Part of a small language model's weights: 5.01M parameters.
Each number is 500 + 50 x the weight over its row's rms, rounded and kept within 0 to 999. Layers, rows and columns count from 0. Numbers have three digits each. The size before them is the row's rms in percent of the matrix's.

# up: layer 5 MLP up, 320x160, rms 0.143, rows 14-24, columns 0-79
# down: layer 5 MLP down (transposed), 320x160, rms 0.142, rows 14-24, columns 0-79
# gate: layer 5 MLP gate, 320x160, rms 0.14, rows 15-25, columns 0-79
up14 095:460457559480510473454504468649499494437504408492493512480540516490572477546499434486472512476511538543571460491459501561519535435494474515521559553391428436518519529613523535445561599478522530530514471466497442481476551559491485532479498528
down14 096:476497569464522499476535517610454513526505458529407528525476560473645514546565536531509510510476473474566418460518532505477532520519477583486502446487536580471534469579519501436449515483460513513590404504473597508534463467462503524482452514
gate15 099:460452486463422515567506553418599498500569567512534450555449512505520518604591581504492453536446494439534428397456562540496525462537536524546459438502526421484534462544579425400574420592432512622469505510459621497454528507446549520530557553
up15 103:390557535530445472541453485437524450525523564474520479549557432510483515520497510486496498495480537525526493430512563525511546503413603561474451371446459479446538415559550404473538439597542552442411568455484450585525610489454578434497534553
down15 101:550488448459464553458476507479507455510543565540473471511541578492419535579486588574448485492409547545541461414480537532517526519371512532528411464514393434526474441586529467493523463613552526470410583412454628477561601506543513467552480467
gate16 106:493478407470527522521504435443521515543610504496517466489490467559493588429533455435437433445545496458520442463521457564521589489582464486569523481495500484499492544538447494343582569422466501551496473481493550393472483504532577476450486478
up16 106:520452560417463497536467529501493583504368536490465403493452509502481474469517473549579550463570504514509476505477473469487514468532513488447514422439557541548383470498510514580475471529539452469445621611472594521477551467505588504444491458
down16 105:551494557493504436503536547464508524519471515422427495496503444470585489503558537542497609516528543506529517422431474509425472450475408549397497411492542539537468510479471521607501406565511515457479606591461611528491535453473558557515480513
gate17 106:428468474508552466480498496568584535532482508487515522480416436468468530488498529439496406459546559433470491468580414488526486528549433332533570532483526524479471532533465416531604456492490457436469500628555517514467495548486583487532477536
up17 105:486518505562479429465490512562489451566439479502560455515461488496547610582418461517344454547468549515449511496465511407526553532458541421484537405465567455504566554512415486597502465454464545396416459552446510556496504523550515460548522473
down17 105:547503459537534455520429515585520466668468469491500475509433490535495585443475486532447458450474498468432496431573522482539554512415444536529465523551569480552537531496417470546542419495490475436460518599459406524528636498583509529515543633
gate18 095:545487521458513373528570490541390511584458457504455563500472496476572505417410486559468609511484477514517439633441529528436541506507482418545525560515564528445562467523571488484419583529525530530432364519516543506455572449447464442465491431
up18 093:514573512614490509577566501570489554513474483476533505446546440493426574511557463518477522550456385510463510533549446521514449475450471534559501507432586465515548542545476469597481460519552493494555560489391499500448579504524525543515539479
down18 094:543473422503455433428517571508585508514475465532495518538643443433493555568522471466475474512461459553508641480513521504447441529548603512441484478431530557527584464498511524493518465529518494467562538483528427558540471481539483517381495419
gate19 105:479540509513415483584520517579571536484413517468546607515529451519468442459519547476509481474513520455556415471536474472478451505553590423549583498409584567443599602568469535524598480434520482472470400487615509463523474436463520612549526518
up19 104:473544550493457498542532456486469455491499483517552541537527536559485515500519484444548503472486457447542543460515464472431460460388572488493493402409470478490617510479550531558511523442640487525502448590493482609632440520486531601447494531
down19 103:515598591484498426505525434559486454516500494490581513485451495529452600539507427454473533484503475512542557459625551451519430440489570411495482408465445392438571464558482515478490520534556545535455521536540467523503427469494485559491519525
gate20 110:544487547504465499422495559576570474556569526546439539612472443482506567542461513550527458463465542420363480499525492519439435482521399456540529576562516511489462453467491406508513526483562454524549529527466561484569502561509579522581539508
up20 105:476489520530492527491509525450530604447585488506435565468532500574500507479555470431387444519615583507548512502512559383527512472526471606600459570439485619518532495476431577477415462510442521430446494559473490521574422570464500580450457515
down20 107:515435409544467388487519580563468540455564514588540465484429519564522545460452430567478492499497571519418451496505579517602455420448503455522617538483506517548519365532535470566552530513502457482459567551487481386525398552505420535455553520
gate21 096:414533485590492516483535475435586524481470512506465531449485490551495537425428420508441458529499575513540477535451479468415447425508550450580499449540483497406469461561434467466502557467498508399512459543494469490554566574462531590558504498
up21 094:505485578553413477522466488501499517573498495410485429516557485497468521484463470486476474411478447474458393501523515576536575480513516505539530543599445524444465506413545539386489446586521539504518442511436566426459539469411542433433462421
down21 099:524495552497458392544481494482426499429453560490551466454513360491419478486566410444421435599497420537495560396544562520540536453499519507506586467459450486463465586583530520430478501574542485510547410510551444541403550480557491489518506497
gate22 104:525535405420408497547453482500554486543513463438443506506453433465515489537504512534468530468414477452442540538531517558413458456505649522492566540393540561592470438524515465501591510468490494503468491524434555534540477422480566604629475562
up22 106:442404425596507585500437501556407506507537496503519417430504478484500460478496557459486514418513543542620429479432532427491450559480522516534539471506483471481509506472477521530479499461460463613542532407463406477471550547508419494522538611
down22 103:476487538525527509509577526573382500496450558582414431423500602537481544488545565532553440506564586437551402472518510459455596497622439460507580485620495501457516554456505560470493451528444514452564500449489504524492530517461475446397561452
gate23 089:578448523528512496522589498601464545451411563605584494552516535495564381504469466523546451470485542552554567517523549468510499543587449544464535422528491452530463487494577497440521555585408461470542535558454483541470405529530599505469453482
up23 093:475522447542568478504514472413502506549498472573485459501516495438477497452396552579554573529574555447479451483510520383537485441545587497512451533579573495564471499494604547481544541428462448479537474504470478476447508417418540400500590485
down23 092:540590473486393482438511513561520460596460496504519489455484524542508556528528541540503530516562413571490558503454366534446448486464546485454461453478447467524523439504467467467441412512504611435466463553469453437581531444524513436453462460
gate24 104:462509487492460496502546458480626546408566501595545498515417499528527378478467542529509464503497546532521424539494471442554430597499575447484515458467659509459458453520560514521495480496417487491501523588470462497428408517465551472529516536
up24 107:566542497594462455506559473498359390527521470455447406451562521474363439473508511510434472595481547476510481465497444486411525507503484557520508429595461493578551533474543498424405585515502544432423433406466518594465510462572454525549414500
down24 098:536540430544482451533541524560486525514514586496477521445533581530484449514586478564420457505531482443457589450510530448456529426595537469657522448457522464497496526515481497429544534528421447441477454546499795489493501455493475623522577507
gate25 100:540480549439451444556552488583532521472401481418493423410466470487499353447533512528452562520519475508431601550534501447575467463488482520594573523468518520444448478466448470500528439468506460565531516568547483550510414576478436538535535507